{
  "num_hidden_layers": 15,
  "hidden_size": 128,
  "num_attention_heads": 4,
  "num_key_value_heads": 2,
  "head_dim": 32,
  "intermediate_size": 320,
  "vocab_size": 4096,
  "hidden_act": "swiglu",
  "norm": "rmsnorm",
  "norm_place": "pre",
  "norm_eps": 1e-05,
  "positions": "rope",
  "rope_theta": 10000.0,
  "rope_fraction": 0.25,
  "qk_norm": true,
  "attn_scale": 0.177,
  "bias": "none",
  "tie_word_embeddings": false,
  "parallel_block": false,
  "init": "normal",
  "init_std_qkv": 0.052,
  "init_std_o": 0.0,
  "init_std_up": 0.052,
  "init_std_down": 0.0,
  "optimizer": "adamw",
  "learning_rate": 0.00442,
  "beta1": 0.9,
  "beta2": 0.98,
  "weight_decay": 0.049,
  "lr_head": 0.00954,
  "warmup_steps": 209,
  "schedule": "wsd",
  "decay_fraction": 0.87,
  "decay_shape": "linear",
  "final_lr_fraction": 0.0,
  "batch_tokens": 32768,
  "max_seq_len": 256,
  "doc_mask": true,
  "train_tokens": 216400000,
  "max_steps": 6605,
  "dataset": "wikipedia_en"
}
Each number is 50 + 10 x the weight over its row's rms, rounded and kept within 0 to 99. Layers, rows and columns count from 0. The size before them is the row's rms in percent of the matrix's.

# up: layer 5 MLP up, 320x128, rms 0.158, rows 0-17, columns 0-127
# down: layer 5 MLP down (transposed), 320x128, rms 0.155, rows 0-17, columns 0-127
# gate: layer 5 MLP gate, 320x128, rms 0.171, rows 1-18, columns 0-127
up0 104:52 52 66 56 38 54 51 35 47 49 59 10 54 55 53 55 40 40 58 44 42 49 44 70 36 59 52 45 39 50 62 47 60 41 55 50 44 54 57 48 35 57 67 60 58 56 60 55 47 58 48 45 46 52 19 51 57 62 37 58 44 40 66 49 47 41 56 70 58 45 51 36 41 47 59 51 51 32 41 28 36 42 49 52 69 59 55 60 44 42 42 61 56 41 55 63 54 53 54 46 62 53 49 59 60 56 46 62 58 36 68 48 50 65 50 35 53 46 52 64 45 36 63 48 65 58 46 44
down0 104:52 42 59 48 72 67 41 46 54 56 45 46 54 55 32 47 68 51 36 44 50 61 54 42 60 46 56 54 45 40 33 41 21 47 52 42 63 62 43 44 47 46 49 60 47 32 55 47 64 44 55 62 56 59 40 46 45 50 54 28 63 54 52 43 40 62 60 37 47 41 40 50 80 61 48 48 55 68 68 39 52 58 73 57 44 27 41 43 53 62 55 46 41 45 48 44 28 37 53 38 42 51 55 49 54 55 50 55 60 62 36 44 55 52 55 52 64 41 48 42 65 51 34 50 56 39 46 52
gate1 091:48 60 51 62 59 53 58 61 46 52 55 47 55 39 64 65 57 60 48 51 51 49 47 70 47 49 56 63 64 36 50 29 46 64 55 34 43 42 53 64 45 42 42 50 49 57 57 51 49 60 36 48 58 52 41 61 50 54 42 41 56 53 57 47 39 62 51 60 60 38 41 63 53 32 67 40 42 37 47 33 44 58 45 45 48 55 51 38 56 49 46 43 59 47 59 44 60 32 52 45 75 56 63 64 53 60 63 57 45 63 47 50 62 50 66 76 88 45 53 43 44 58 64 51 70 54 42 38
up1 092:44 45 40 58 61 49 58 66 63 47 47 54 59 50 59 47 59 57 57 43 58 42 27 47 47 55 52 57 58 46 53 46 57 62 52 55 43 33 43 61 27 49 50 49 38 61 68 58 51 70 42 48 67 49 31 50 76 47 42 48 40 42 63 54 42 49 49 55 37 67 59 52 58 45 62 45 57 48 49 33 43 49 68 27 37 67 58 68 40 60 42 52 63 54 52 62 54 36 53 59 63 44 60 49 44 61 55 60 35 33 30 35 58 56 49 53 64 48 40 49 45 50 50 34 59 49 55 61
down1 091:45 47 38 48 54 46 55 46 52 41 37 32 52 38 60 70 46 62 42 32 35 33 48 39 55 38 31 39 46 47 56 49 71 60 41 49 45 51 49 45 49 41 53 54 47 57 56 58 52 49 53 60 59 38 52 52 38 50 43 62 53 48 47 65 50 64 50 49 41 57 42 57 53 33 50 52 62 50 26 31 47 32 43 37 38 56 55 48 20 49 39 53 62 44 53 26 46 50 43 70 43 68 39 40 47 54 46 36 53 46 44 58 55 43 45 39 71 44 57 46 50 40 48 23 59 57 44 57
gate2 088:41 49 51 38 41 34 58 41 52 55 59 44 57 54 63 46 58 38 46 50 58 52 44 32 53 50 44 48 68 43 30 53 63 61 64 60 34 39 72 56 48 45 38 42 62 51 41 62 43 47 51 53 57 52 36 55 69 49 51 44 34 55 41 35 49 61 52 51 45 43 40 33 56 61 65 49 49 40 58 47 42 53 42 63 63 56 44 44 56 49 48 37 58 49 25 40 57 57 64 27 34 40 36 41 37 43 50 65 47 52 41 56 45 47 57 54 61 35 51 28 68 60 53 56 68 35 61 51
up2 088:52 35 68 35 45 45 63 48 48 66 49 66 46 52 50 62 39 32 45 48 57 58 54 68 60 60 48 57 44 50 51 21 52 41 39 60 59 65 38 46 64 49 45 72 41 39 68 45 62 39 47 43 40 42 59 63 46 69 60 51 45 57 52 52 48 50 50 58 48 45 72 50 53 49 21 69 42 45 55 43 57 65 39 49 43 53 47 53 40 54 63 55 43 46 49 65 53 57 55 44 51 57 53 42 57 59 50 43 49 50 67 63 58 54 29 42 64 30 53 59 44 54 44 54 53 51 30 58
down2 089:53 57 53 64 47 60 37 39 48 59 44 47 36 63 54 57 59 67 68 43 57 51 56 48 46 36 76 43 45 57 65 55 26 52 42 61 38 48 15 37 50 65 51 51 43 55 60 44 68 60 53 39 51 63 54 44 68 46 56 46 61 44 49 37 48 50 47 60 47 49 67 46 51 42 47 49 62 60 44 53 54 57 49 57 51 55 45 53 83 63 51 51 47 55 60 62 56 40 39 58 55 57 56 52 43 42 35 61 46 26 53 51 72 45 47 55 45 66 40 54 37 50 44 48 53 46 41 51
gate3 108:34 51 60 39 40 42 47 52 57 50 36 45 48 62 69 43 56 54 33 78 72 60 40 57 52 48 43 64 46 51 68 50 65 49 42 68 36 59 46 72 58 48 39 53 47 46 51 41 46 52 50 33 57 52 58 56 32 60 44 58 46 64 52 40 60 50 58 56 55 43 32 63 47 56 46 32 51 50 37 57 48 56 57 47 41 51 55 59 56 61 63 40 46 46 58 36 39 38 39 29 37 42 52 53 45 56 56 57 62 58 46 56 49 37 53 53 43 61 52 65 56 49 53 63 54 71 47 22
up3 106:30 54 48 44 49 45 48 72 41 34 51 59 56 44 60 48 47 41 65 56 55 41 53 45 58 48 47 78 52 69 59 71 44 57 46 51 51 40 34 52 52 58 43 41 29 47 41 50 35 62 47 52 62 60 55 43 45 53 38 61 43 51 50 51 51 62 74 50 70 52 47 42 48 43 29 41 70 63 65 56 55 69 57 48 56 42 57 54 38 55 57 44 46 44 54 37 39 59 37 49 47 36 47 42 54 58 41 46 52 58 57 34 31 39 37 42 61 54 54 74 57 52 47 39 37 45 59 55
down3 106:31 37 41 41 36 44 59 75 39 42 60 52 47 43 44 53 31 48 47 58 54 51 33 55 41 41 80 35 58 65 55 56 76 54 38 55 64 59 44 54 55 54 60 36 39 58 50 51 48 37 55 46 68 66 38 49 33 66 47 64 35 47 52 56 64 39 53 47 51 69 42 36 49 59 44 55 46 47 63 70 52 55 59 42 69 57 47 63 45 52 54 46 36 47 54 39 50 48 42 48 56 51 62 43 63 47 60 49 45 60 54 42 43 42 64 48 55 52 42 61 56 60 37 43 57 52 62 57
gate4 100:36 56 59 45 51 34 54 64 38 53 45 45 68 41 46 66 65 51 57 66 51 37 55 44 52 47 55 47 55 54 39 53 55 48 47 57 56 44 51 40 65 69 51 46 58 68 36 45 43 55 37 46 47 55 47 62 43 57 48 55 57 47 47 51 43 59 43 38 42 33 39 60 53 51 53 47 30 50 39 44 55 59 31 50 63 57 53 53 63 38 45 45 54 62 43 58 34 35 44 36 58 23 47 63 61 65 42 55 60 54 43 50 31 47 41 26 71 38 49 58 41 69 35 66 62 59 55 61
up4 101:44 62 42 41 49 48 37 61 38 39 46 50 57 71 51 63 54 60 44 49 57 46 63 51 52 52 41 36 35 42 82 57 51 57 50 78 63 42 48 51 43 56 38 51 61 48 43 56 43 32 50 53 51 53 62 35 66 38 48 59 39 43 50 40 44 56 64 45 49 59 54 47 38 54 32 47 60 34 38 54 58 53 59 57 56 44 59 48 51 52 60 39 49 36 48 44 55 31 49 44 37 57 64 46 41 55 59 39 37 52 54 30 55 68 33 44 34 63 33 64 45 46 56 38 40 49 65 59
down4 104:35 47 28 62 56 40 43 49 43 63 50 40 45 43 58 56 52 39 54 24 67 59 72 50 62 41 34 51 51 48 68 48 64 54 62 60 53 65 44 50 52 47 40 54 60 48 45 40 43 43 56 43 13 47 52 46 46 36 52 58 64 57 39 48 41 48 59 39 53 52 51 43 59 55 46 33 68 55 49 55 61 45 37 61 35 46 52 41 51 49 44 41 43 43 41 39 50 46 42 67 50 63 62 43 39 54 54 48 61 31 57 48 55 49 69 59 48 59 43 63 65 57 52 39 46 40 70 45
gate5 109:37 28 40 58 57 45 49 43 51 58 43 34 54 22 41 44 40 30 53 60 49 54 59 52 50 60 34 71 58 50 57 49 28 58 55 36 37 55 64 60 55 53 56 47 58 60 46 56 52 40 54 52 61 61 44 57 54 47 43 59 47 48 50 48 49 50 51 39 67 28 57 45 44 47 53 49 50 33 63 48 55 43 55 34 65 54 41 67 61 43 41 51 54 37 36 31 53 62 47 55 62 58 46 60 43 40 52 54 69 53 56 44 51 40 45 45 49 31 66 41 65 38 54 38 31 44 64 36
up5 106:71 47 43 40 45 19 53 65 51 35 55 44 63 64 43 52 62 38 60 40 51 68 55 35 44 40 55 56 36 43 60 58 41 70 39 53 66 52 56 44 62 53 36 48 46 55 44 59 70 60 36 50 48 49 76 42 46 37 52 59 69 54 36 45 51 47 53 50 49 50 39 38 56 57 61 59 52 43 39 50 40 51 47 47 44 41 67 61 50 51 45 42 48 25 55 61 41 51 45 39 54 56 56 57 60 56 42 42 41 34 52 40 55 50 54 44 49 48 41 57 47 62 40 23 55 42 57 66
down5 111:71 51 56 45 49 35 62 59 53 53 56 61 63 40 63 68 57 59 53 28 48 41 56 50 54 59 61 48 43 69 49 37 47 39 52 36 55 38 42 62 55 70 71 61 48 45 60 50 40 42 57 49 29 54 53 52 62 58 56 60 44 59 38 44 43 58 38 21 41 59 58 49 52 26 45 40 57 47 51 66 56 52 59 40 54 61 61 57 55 53 54 50 44 52 57 40 51 54 38 48 63 43 45 37 53 31 35 58 46 44 63 49 50 39 51 42 59 58 28 47 49 40 43 57 67 41 32 48
gate6 098:66 70 53 51 78 38 65 50 54 48 54 56 54 39 43 49 44 48 45 51 54 45 60 37 47 36 59 41 60 50 58 64 55 39 51 42 51 65 58 74 56 57 41 49 55 47 45 51 47 59 35 60 61 60 40 37 54 54 50 45 57 46 48 57 55 43 61 54 72 36 48 47 53 61 51 39 63 56 41 66 38 31 58 69 45 30 47 60 57 52 54 50 36 52 70 48 44 52 51 54 51 27 60 36 49 60 60 60 56 57 61 56 47 51 63 55 61 46 53 43 64 72 73 35 53 45 37 60
up6 101:41 58 58 50 53 58 62 38 55 37 44 73 47 43 52 43 72 49 39 52 58 58 59 41 43 59 60 46 42 50 39 40 55 54 55 49 48 57 55 72 43 53 41 72 62 65 47 70 66 59 36 55 58 52 44 54 53 51 36 28 52 42 37 47 49 55 52 42 47 56 60 67 48 63 59 52 52 38 41 55 48 38 41 67 51 49 67 41 47 43 46 80 61 43 26 45 63 57 43 49 37 45 60 45 48 63 42 54 64 51 45 45 59 58 54 68 45 68 59 42 54 60 57 34 55 41 50 53
down6 099:52 59 59 61 51 57 57 53 59 52 39 56 41 56 41 42 55 43 47 56 54 57 40 51 49 60 43 47 48 53 40 54 65 43 54 33 43 40 40 56 30 44 37 66 43 72 33 62 59 46 44 57 45 58 54 58 36 57 50 41 47 41 36 61 41 60 56 66 40 55 46 57 33 59 65 52 37 31 52 53 39 41 34 42 54 45 57 13 48 38 42 63 63 55 14 53 65 54 50 45 53 46 50 50 54 61 41 43 55 55 39 50 48 49 53 50 54 64 54 58 47 57 47 31 68 39 49 51
gate7 097:34 42 74 40 67 42 51 57 63 37 51 33 60 51 44 49 53 43 52 58 52 41 43 72 35 56 51 60 48 50 50 51 49 68 45 44 41 40 46 56 36 51 52 46 40 39 44 63 57 46 46 52 53 41 58 45 49 53 56 67 34 48 49 50 43 40 44 47 44 43 42 51 59 44 76 42 58 37 48 47 54 61 42 44 50 39 47 56 58 48 49 52 54 39 43 65 50 53 44 56 65 39 57 61 58 18 60 49 65 39 49 35 54 65 52 52 64 38 61 58 53 77 47 36 77 37 47 61
up7 092:46 55 47 48 55 52 56 29 52 25 47 71 58 61 59 42 59 42 51 41 68 44 52 52 57 51 57 42 57 50 47 54 55 49 53 43 51 50 50 50 43 49 55 40 46 48 54 44 73 48 46 52 58 55 43 43 60 39 39 41 45 49 45 80 49 59 59 43 51 41 55 54 60 56 36 44 53 67 48 37 44 54 20 66 44 45 45 59 52 57 53 39 48 62 65 56 32 42 40 28 60 43 69 44 59 61 52 57 32 35 38 37 57 49 57 35 66 53 65 39 51 69 44 50 53 40 60 50
down7 095:46 47 58 58 54 37 50 66 44 45 41 43 41 42 46 56 37 43 59 57 49 51 39 55 36 57 20 43 31 63 56 44 43 51 47 48 50 55 46 48 63 38 44 58 58 45 43 66 50 47 28 45 38 41 70 50 55 76 56 44 33 47 61 27 53 43 47 62 50 42 41 46 60 62 62 52 56 46 60 39 54 43 53 50 31 49 49 36 46 42 56 59 58 37 36 58 46 38 56 40 57 58 69 37 34 41 47 36 48 54 37 53 44 71 38 47 30 55 53 40 46 51 59 35 60 42 45 42
gate8 102:32 59 42 49 47 66 46 55 47 53 47 56 58 75 44 43 47 36 54 45 50 44 57 68 49 59 46 41 46 47 44 57 52 51 64 51 35 71 37 40 57 48 62 49 38 50 68 49 50 65 58 54 40 43 59 38 50 45 40 56 47 65 56 42 52 30 61 48 51 56 56 45 47 51 57 65 58 48 55 66 49 47 63 58 28 64 65 52 57 39 43 55 48 40 34 50 48 40 40 54 41 49 44 67 46 38 30 29 48 48 20 44 45 39 39 47 34 33 58 55 46 51 34 42 50 50 71 53
up8 101:39 68 73 40 56 55 61 62 46 32 53 37 42 49 64 51 44 51 46 62 73 55 37 48 64 57 48 44 71 41 56 39 51 51 52 50 47 39 46 47 56 41 51 42 49 46 53 53 44 44 47 42 62 45 67 36 50 44 63 39 58 50 47 55 52 56 48 46 38 41 53 56 53 38 79 44 61 55 63 46 52 68 45 45 46 79 53 52 55 42 59 52 28 41 37 52 37 42 41 43 52 43 47 58 68 68 46 57 40 57 64 38 56 47 47 35 54 42 58 38 62 62 68 36 45 49 38 57
down8 099:61 51 29 61 45 42 61 35 55 48 57 60 63 62 48 64 61 53 45 52 58 43 65 63 37 50 45 51 39 41 37 44 58 44 62 49 45 61 48 33 47 54 63 44 51 45 48 43 56 64 56 24 62 68 43 51 54 55 24 39 34 40 56 57 46 29 55 47 53 69 52 43 54 54 47 55 59 42 53 50 55 50 56 55 52 24 58 56 62 50 33 45 53 45 51 57 51 50 41 55 44 48 62 70 33 57 39 29 40 38 37 59 54 52 49 51 40 42 45 47 46 48 30 70 54 41 68 47
gate9 101:60 47 42 46 55 59 42 43 44 65 29 53 51 41 30 54 50 42 41 45 42 37 36 65 61 50 50 69 36 33 46 57 40 52 39 49 57 58 47 45 37 68 48 41 55 43 56 73 63 56 61 54 46 34 56 53 68 43 45 68 45 63 31 39 50 53 62 56 54 58 58 39 59 58 49 26 44 44 55 59 69 28 63 60 54 51 49 50 69 50 65 49 64 45 55 47 48 40 41 48 52 49 45 61 44 48 42 42 51 58 39 62 29 48 57 58 50 42 40 64 40 53 52 64 61 52 37 45
up9 105:61 54 43 43 38 56 46 49 37 57 25 60 47 34 39 58 52 45 47 39 57 46 46 53 67 43 41 66 36 50 52 61 46 50 43 39 57 58 51 26 38 57 59 34 45 56 62 60 75 59 61 69 33 41 69 48 60 33 57 69 48 45 51 58 39 48 48 52 47 73 62 39 47 61 46 53 41 49 71 35 61 42 72 57 53 55 61 36 43 50 63 45 64 42 42 53 55 40 59 44 45 64 51 36 56 44 39 54 54 52 43 52 49 53 44 60 36 57 49 52 53 55 54 50 61 47 41 42
down9 099:54 49 63 55 45 52 62 62 61 43 54 53 58 48 58 44 43 52 56 61 47 53 62 46 58 48 51 36 51 61 48 38 71 29 64 51 73 52 56 57 55 34 58 50 53 60 52 49 47 45 38 46 50 57 43 44 53 56 38 44 59 65 60 45 52 56 42 53 48 39 36 66 59 52 47 64 54 61 54 50 31 51 49 47 63 41 57 34 17 60 39 33 48 39 36 57 29 69 33 58 43 32 51 42 56 55 40 61 56 56 46 43 59 48 52 46 53 63 58 43 62 40 42 30 30 52 49 67
gate10 094:51 46 67 52 62 63 49 52 59 64 23 36 47 55 45 40 63 48 46 64 48 34 56 53 46 44 43 63 49 32 62 61 50 45 34 38 44 46 58 46 70 40 33 39 53 49 41 46 41 68 32 42 63 57 51 34 56 52 44 60 56 50 52 55 55 61 55 44 40 65 36 57 46 56 68 41 45 54 54 47 54 61 43 50 39 48 69 72 49 55 49 56 46 39 45 43 38 33 50 51 64 59 42 55 40 61 52 36 48 34 43 65 53 45 62 42 40 50 56 67 26 40 49 50 64 55 37 48
up10 091:49 61 50 46 38 48 30 56 46 57 61 35 46 56 50 40 40 61 41 58 54 56 48 56 38 36 51 67 70 46 68 52 25 34 53 49 28 47 66 48 38 37 56 64 59 45 53 52 55 52 42 56 43 54 28 21 50 51 57 49 52 60 53 45 49 45 52 49 53 49 38 64 50 56 58 51 80 49 59 44 48 38 61 37 43 60 59 47 42 59 58 46 49 55 65 47 43 47 49 55 50 41 53 36 46 48 35 52 69 56 47 61 57 47 65 46 36 56 42 26 63 63 53 45 59 59 62 52
down10 095:45 41 45 48 48 47 44 62 44 44 54 43 53 52 48 27 49 60 43 71 59 41 48 33 55 46 57 51 58 35 61 41 58 44 55 41 54 53 68 46 55 68 57 64 42 51 38 48 63 37 49 53 81 70 47 49 54 47 57 53 61 46 53 57 56 49 41 52 54 44 46 64 34 60 56 57 71 45 57 21 49 62 43 45 44 52 58 66 35 48 51 56 63 40 61 42 39 59 54 50 58 35 59 44 62 41 57 54 68 43 49 63 73 65 53 56 54 59 37 37 43 44 48 53 51 65 64 57
gate11 114:50 48 55 60 66 41 36 57 49 57 54 36 54 64 45 52 49 49 65 51 52 37 39 29 46 82 52 48 45 33 50 62 44 41 50 58 53 40 48 46 41 51 46 57 59 31 36 36 57 30 53 39 50 43 51 46 53 64 48 45 56 47 46 42 38 49 51 52 56 53 42 50 43 43 55 41 36 39 49 42 57 57 47 37 31 59 58 53 61 37 51 61 35 58 46 36 52 64 55 48 67 36 38 59 74 42 41 65 48 45 71 56 56 63 35 48 62 53 37 56 50 69 70 52 53 32 44 46
up11 105:39 73 38 53 62 39 47 59 45 51 75 41 50 37 45 44 52 49 61 50 63 31 46 60 42 42 51 36 56 61 43 50 36 64 45 50 61 55 42 56 40 44 43 52 26 29 61 64 64 47 37 46 58 46 60 35 56 48 50 49 54 31 48 51 45 47 62 40 51 39 51 63 56 38 46 36 24 43 27 44 47 53 50 53 39 47 54 59 37 40 59 57 35 52 46 46 45 62 42 30 59 33 57 34 55 64 48 48 47 57 41 46 59 68 56 53 60 61 61 50 48 55 35 49 62 50 41 51
down11 112:65 42 42 43 56 42 43 37 51 52 42 74 46 38 49 59 46 60 57 40 47 50 50 38 60 53 39 66 53 37 42 47 59 48 59 47 44 59 44 26 59 32 65 47 52 45 44 43 32 50 53 65 07 60 55 56 56 55 46 51 47 51 61 35 35 53 58 61 46 51 49 51 73 42 45 64 63 49 62 55 43 44 44 53 55 45 56 50 67 46 40 54 56 53 37 52 69 55 50 45 39 59 59 34 74 65 38 49 37 47 42 60 57 51 53 46 58 56 49 51 46 50 35 33 49 51 60 48
gate12 110:48 37 81 52 55 50 44 57 51 52 51 48 71 61 45 71 53 56 62 44 56 33 46 57 58 61 48 48 44 34 35 43 67 46 66 50 64 40 49 49 54 45 43 46 49 34 32 38 26 46 53 41 57 46 36 40 43 64 38 46 51 39 43 56 46 58 57 42 56 50 50 47 53 47 61 40 31 47 53 54 60 51 32 55 45 60 54 52 65 46 39 56 56 61 54 42 61 54 61 51 83 58 59 61 47 38 54 54 50 58 69 53 40 40 38 52 53 50 56 76 59 35 56 43 49 51 43 49
up12 107:43 52 54 54 42 68 56 45 45 38 55 36 49 43 53 49 54 37 41 41 37 48 47 43 48 92 36 36 60 66 43 49 66 62 58 52 51 59 51 37 64 53 62 51 61 54 38 45 57 32 55 47 58 47 40 66 73 38 55 44 45 63 41 62 60 65 54 52 59 45 55 46 53 27 47 32 31 46 59 43 58 51 49 45 44 54 45 57 51 70 60 47 42 64 25 51 50 46 45 50 28 50 42 51 60 63 57 55 60 57 46 62 44 49 66 61 54 42 48 46 51 46 44 48 50 48 50 55
down12 107:34 51 49 63 58 51 63 52 45 65 63 41 52 67 39 63 33 61 42 50 62 36 66 35 38 46 66 44 39 40 48 47 66 55 43 50 52 55 46 60 49 53 44 57 41 45 40 40 63 62 61 42 55 50 53 53 36 53 43 59 73 37 58 48 40 49 64 48 55 40 73 47 40 21 50 55 49 46 39 61 35 41 61 36 55 57 44 47 32 52 52 66 41 36 53 51 35 36 52 39 54 48 68 45 40 50 42 62 35 44 49 68 44 54 44 45 49 57 40 44 45 47 33 45 41 60 44 59
gate13 106:50 45 46 42 52 61 62 64 50 61 53 65 49 57 46 48 49 34 51 44 42 38 53 59 33 43 55 34 47 45 51 58 40 42 55 38 64 47 57 55 40 57 58 43 62 80 58 56 61 47 36 36 36 48 43 53 56 31 52 54 33 52 57 43 57 52 24 31 49 51 64 60 57 43 51 55 27 38 39 60 64 57 64 44 45 45 46 41 64 56 53 46 48 54 66 73 60 45 59 68 50 47 44 54 50 41 58 44 39 48 58 57 48 52 36 61 28 59 63 42 41 60 42 37 50 57 44 63
up13 105:44 73 42 64 61 42 37 33 49 39 37 43 43 50 57 63 51 43 55 47 46 56 45 48 44 49 49 56 57 57 31 56 44 58 53 56 45 49 42 50 50 42 46 49 64 44 49 41 61 43 55 47 69 56 57 42 60 49 53 50 39 40 52 34 54 24 54 40 49 46 41 64 40 44 41 61 63 64 49 64 51 47 62 47 24 31 47 56 53 61 41 34 41 48 54 61 40 50 47 40 58 45 40 51 32 60 48 40 50 53 36 36 69 70 55 33 47 41 38 57 63 26 45 41 43 57 39 28
down13 101:53 32 59 42 50 53 45 44 53 46 43 60 46 53 47 37 35 54 63 44 58 32 44 35 38 34 46 50 44 41 62 51 52 49 46 47 39 53 64 43 65 58 60 38 38 60 57 70 46 55 45 67 39 42 54 43 67 46 24 42 44 52 40 55 55 53 42 58 64 52 65 40 56 38 51 35 33 42 59 51 38 47 32 55 61 49 43 48 51 29 62 65 46 58 46 38 63 28 54 54 42 40 46 29 52 50 56 52 57 36 55 46 60 43 37 63 41 59 62 48 58 70 55 63 55 50 51 66
gate14 110:38 20 60 45 55 25 34 47 45 59 53 52 64 46 59 55 47 44 45 60 54 52 45 45 47 58 51 60 74 33 50 66 46 54 47 56 48 54 47 58 43 66 54 48 57 62 50 45 67 58 67 52 44 54 40 40 41 47 71 69 51 57 56 39 48 50 51 38 56 35 53 61 48 58 62 47 47 37 53 61 62 49 51 40 65 60 33 53 61 54 42 55 50 64 53 42 51 42 42 75 52 31 36 39 46 43 45 29 58 60 55 60 39 59 49 64 68 50 50 59 65 52 50 40 60 61 53 54
up14 107:55 47 48 22 40 49 60 35 40 55 52 64 51 46 34 54 34 45 55 46 77 47 61 55 41 43 50 52 59 58 67 42 48 55 43 46 51 57 44 67 42 71 34 67 37 47 58 56 65 65 53 38 65 64 56 54 39 58 60 48 50 49 58 48 28 44 50 51 55 40 44 38 55 51 33 54 61 45 61 31 47 47 62 36 53 61 45 58 31 41 70 56 48 45 43 59 44 61 54 39 55 50 41 47 49 53 49 32 65 58 47 51 55 63 66 55 61 61 66 51 56 57 42 56 52 37 56 56
down14 111:45 50 53 59 69 59 45 44 55 42 43 57 58 41 46 55 42 58 51 53 26 58 41 54 55 50 57 44 33 60 49 50 35 43 49 47 42 38 61 15 47 43 70 41 57 50 55 52 35 33 40 51 18 38 43 45 63 52 47 44 41 47 39 55 69 47 56 45 52 52 64 59 48 50 51 61 53 58 41 57 51 66 50 61 52 39 59 34 74 52 42 42 50 60 61 55 44 46 36 37 37 55 67 38 51 57 61 59 48 30 55 39 41 45 56 51 50 46 51 54 51 55 45 45 57 58 24 47
gate15 092:54 58 51 38 74 46 65 41 51 33 46 58 40 52 29 49 55 55 59 67 49 40 36 58 54 61 62 40 59 61 46 32 36 36 65 52 51 61 58 67 43 51 53 35 44 43 47 56 58 60 66 57 50 60 51 34 36 51 62 55 57 50 44 50 61 37 58 50 58 53 45 64 37 65 42 43 62 27 58 44 69 62 60 62 51 48 49 48 54 42 39 46 51 43 54 40 46 43 42 38 61 58 60 54 60 54 42 42 62 48 30 59 43 59 54 57 49 75 64 42 61 40 44 43 50 46 69 52
up15 099:55 57 44 45 48 56 56 44 45 42 65 42 62 46 49 39 45 67 55 47 42 60 50 58 51 31 41 42 72 53 74 54 53 54 58 53 42 61 42 65 76 48 45 56 57 55 44 59 34 45 40 54 61 45 63 50 73 43 65 54 66 55 40 46 51 40 54 42 52 49 44 48 45 72 42 51 42 65 54 45 48 54 48 73 70 49 48 53 54 48 51 35 50 55 43 66 52 58 36 45 50 48 48 58 43 56 58 46 55 39 28 54 58 61 47 37 51 53 63 69 46 50 18 55 58 72 53 55
down15 099:52 36 52 43 37 40 46 43 62 60 43 46 43 61 45 54 48 57 37 37 41 50 68 63 60 42 46 31 54 50 55 55 51 46 48 43 53 69 54 50 65 71 56 58 43 42 44 55 56 34 61 60 49 47 53 34 49 57 59 41 45 53 36 57 52 50 33 61 46 51 58 62 57 59 42 47 43 31 42 38 42 44 79 38 49 55 78 47 62 53 79 55 38 65 42 53 49 43 46 48 49 57 53 35 58 53 37 40 43 57 49 53 53 57 47 42 55 54 68 32 54 69 31 46 44 44 64 49
gate16 102:59 61 53 48 51 60 50 42 43 59 31 50 42 47 37 54 50 50 49 41 54 71 59 56 51 54 58 57 40 28 55 51 46 50 63 47 45 52 58 55 51 58 49 65 57 52 57 57 63 38 52 41 34 63 51 70 52 37 50 58 30 47 39 36 59 62 57 47 49 38 46 62 40 42 47 65 57 45 44 37 54 41 42 61 56 56 36 66 50 65 61 68 34 51 48 57 51 47 54 38 50 50 51 64 43 47 54 33 54 45 50 69 57 49 58 45 51 53 19 46 77 25 46 41 51 32 59 36
up16 105:57 52 37 54 41 70 58 53 53 67 41 37 73 55 40 46 48 59 63 59 46 60 56 52 64 58 48 49 52 42 38 57 63 40 51 30 50 45 66 41 48 64 43 46 58 54 38 47 40 41 50 46 49 46 73 49 46 54 53 56 46 51 42 46 60 41 36 44 38 45 58 44 57 59 52 46 40 72 39 57 69 55 48 48 45 60 51 47 48 59 64 78 43 47 45 43 61 58 64 64 60 43 44 51 40 64 58 36 43 66 32 46 56 38 29 46 39 44 62 59 40 46 71 54 33 53 58 50
down16 106:35 37 75 50 60 47 42 52 50 45 73 39 54 57 63 47 45 40 31 58 34 41 50 47 64 49 44 43 35 53 48 44 59 52 53 74 50 57 52 49 43 44 50 32 44 58 53 40 59 61 32 54 40 53 33 55 52 47 45 48 51 41 57 57 35 57 67 57 62 49 44 25 59 48 44 51 51 42 60 44 52 33 62 60 45 47 55 54 43 53 38 22 58 61 47 52 50 55 52 47 58 52 69 37 55 62 34 71 56 32 59 41 40 50 60 54 50 50 55 49 37 64 35 53 51 41 41 58
gate17 085:67 60 63 41 51 38 51 52 42 53 45 45 53 50 52 33 56 52 44 40 73 55 53 63 49 48 41 53 62 45 49 48 52 39 44 50 63 20 56 48 58 50 37 40 41 59 52 54 42 63 46 62 47 40 44 78 38 48 40 75 52 59 53 34 66 43 63 54 66 49 60 59 63 41 54 35 46 61 48 47 53 49 43 49 57 45 48 66 65 59 49 52 47 42 49 40 53 60 48 56 61 57 57 61 63 38 40 63 38 71 30 62 46 51 44 63 57 69 57 42 38 42 44 40 50 67 57 45
up17 090:52 51 41 51 52 51 33 52 43 50 58 43 47 52 43 48 66 49 58 55 47 55 73 42 55 39 58 39 53 53 34 46 54 55 59 56 51 55 38 65 45 49 61 48 31 41 50 40 37 36 37 39 58 33 39 52 35 55 35 47 47 51 56 50 71 68 59 51 51 48 41 26 49 66 43 46 19 41 37 41 48 64 62 47 51 52 45 44 52 62 70 43 36 65 46 50 28 58 48 50 55 42 47 47 48 41 54 26 61 34 57 54 48 43 48 53 48 60 45 52 51 50 41 45 52 27 53 27
down17 091:56 42 52 57 55 59 61 39 39 57 49 46 51 54 39 57 83 57 52 56 38 55 47 46 64 56 59 50 54 46 49 68 41 45 45 64 51 54 33 57 43 59 52 48 26 45 38 56 45 39 34 58 48 25 43 54 62 49 33 52 50 52 52 41 54 57 58 45 60 52 61 28 49 63 52 52 28 34 46 51 50 41 46 52 34 42 43 44 21 62 58 51 62 49 46 49 34 51 40 40 69 43 44 56 56 47 53 42 55 35 45 52 54 59 45 51 44 59 43 66 47 57 36 34 55 36 47 29
gate18 105:54 58 46 53 31 69 66 43 61 37 43 42 33 50 52 53 63 47 57 40 59 46 56 66 50 45 49 42 55 47 42 51 53 48 49 40 47 61 56 43 60 39 43 46 66 80 51 68 71 44 46 53 45 57 53 55 57 59 49 55 43 52 42 52 49 45 64 74 61 55 55 45 43 47 55 48 48 54 35 51 64 57 62 60 57 53 51 50 59 58 63 50 27 38 31 48 53 28 41 38 63 39 73 52 51 48 55 37 40 67 45 47 66 73 36 40 58 46 56 56 57 52 63 49 59 51 40 48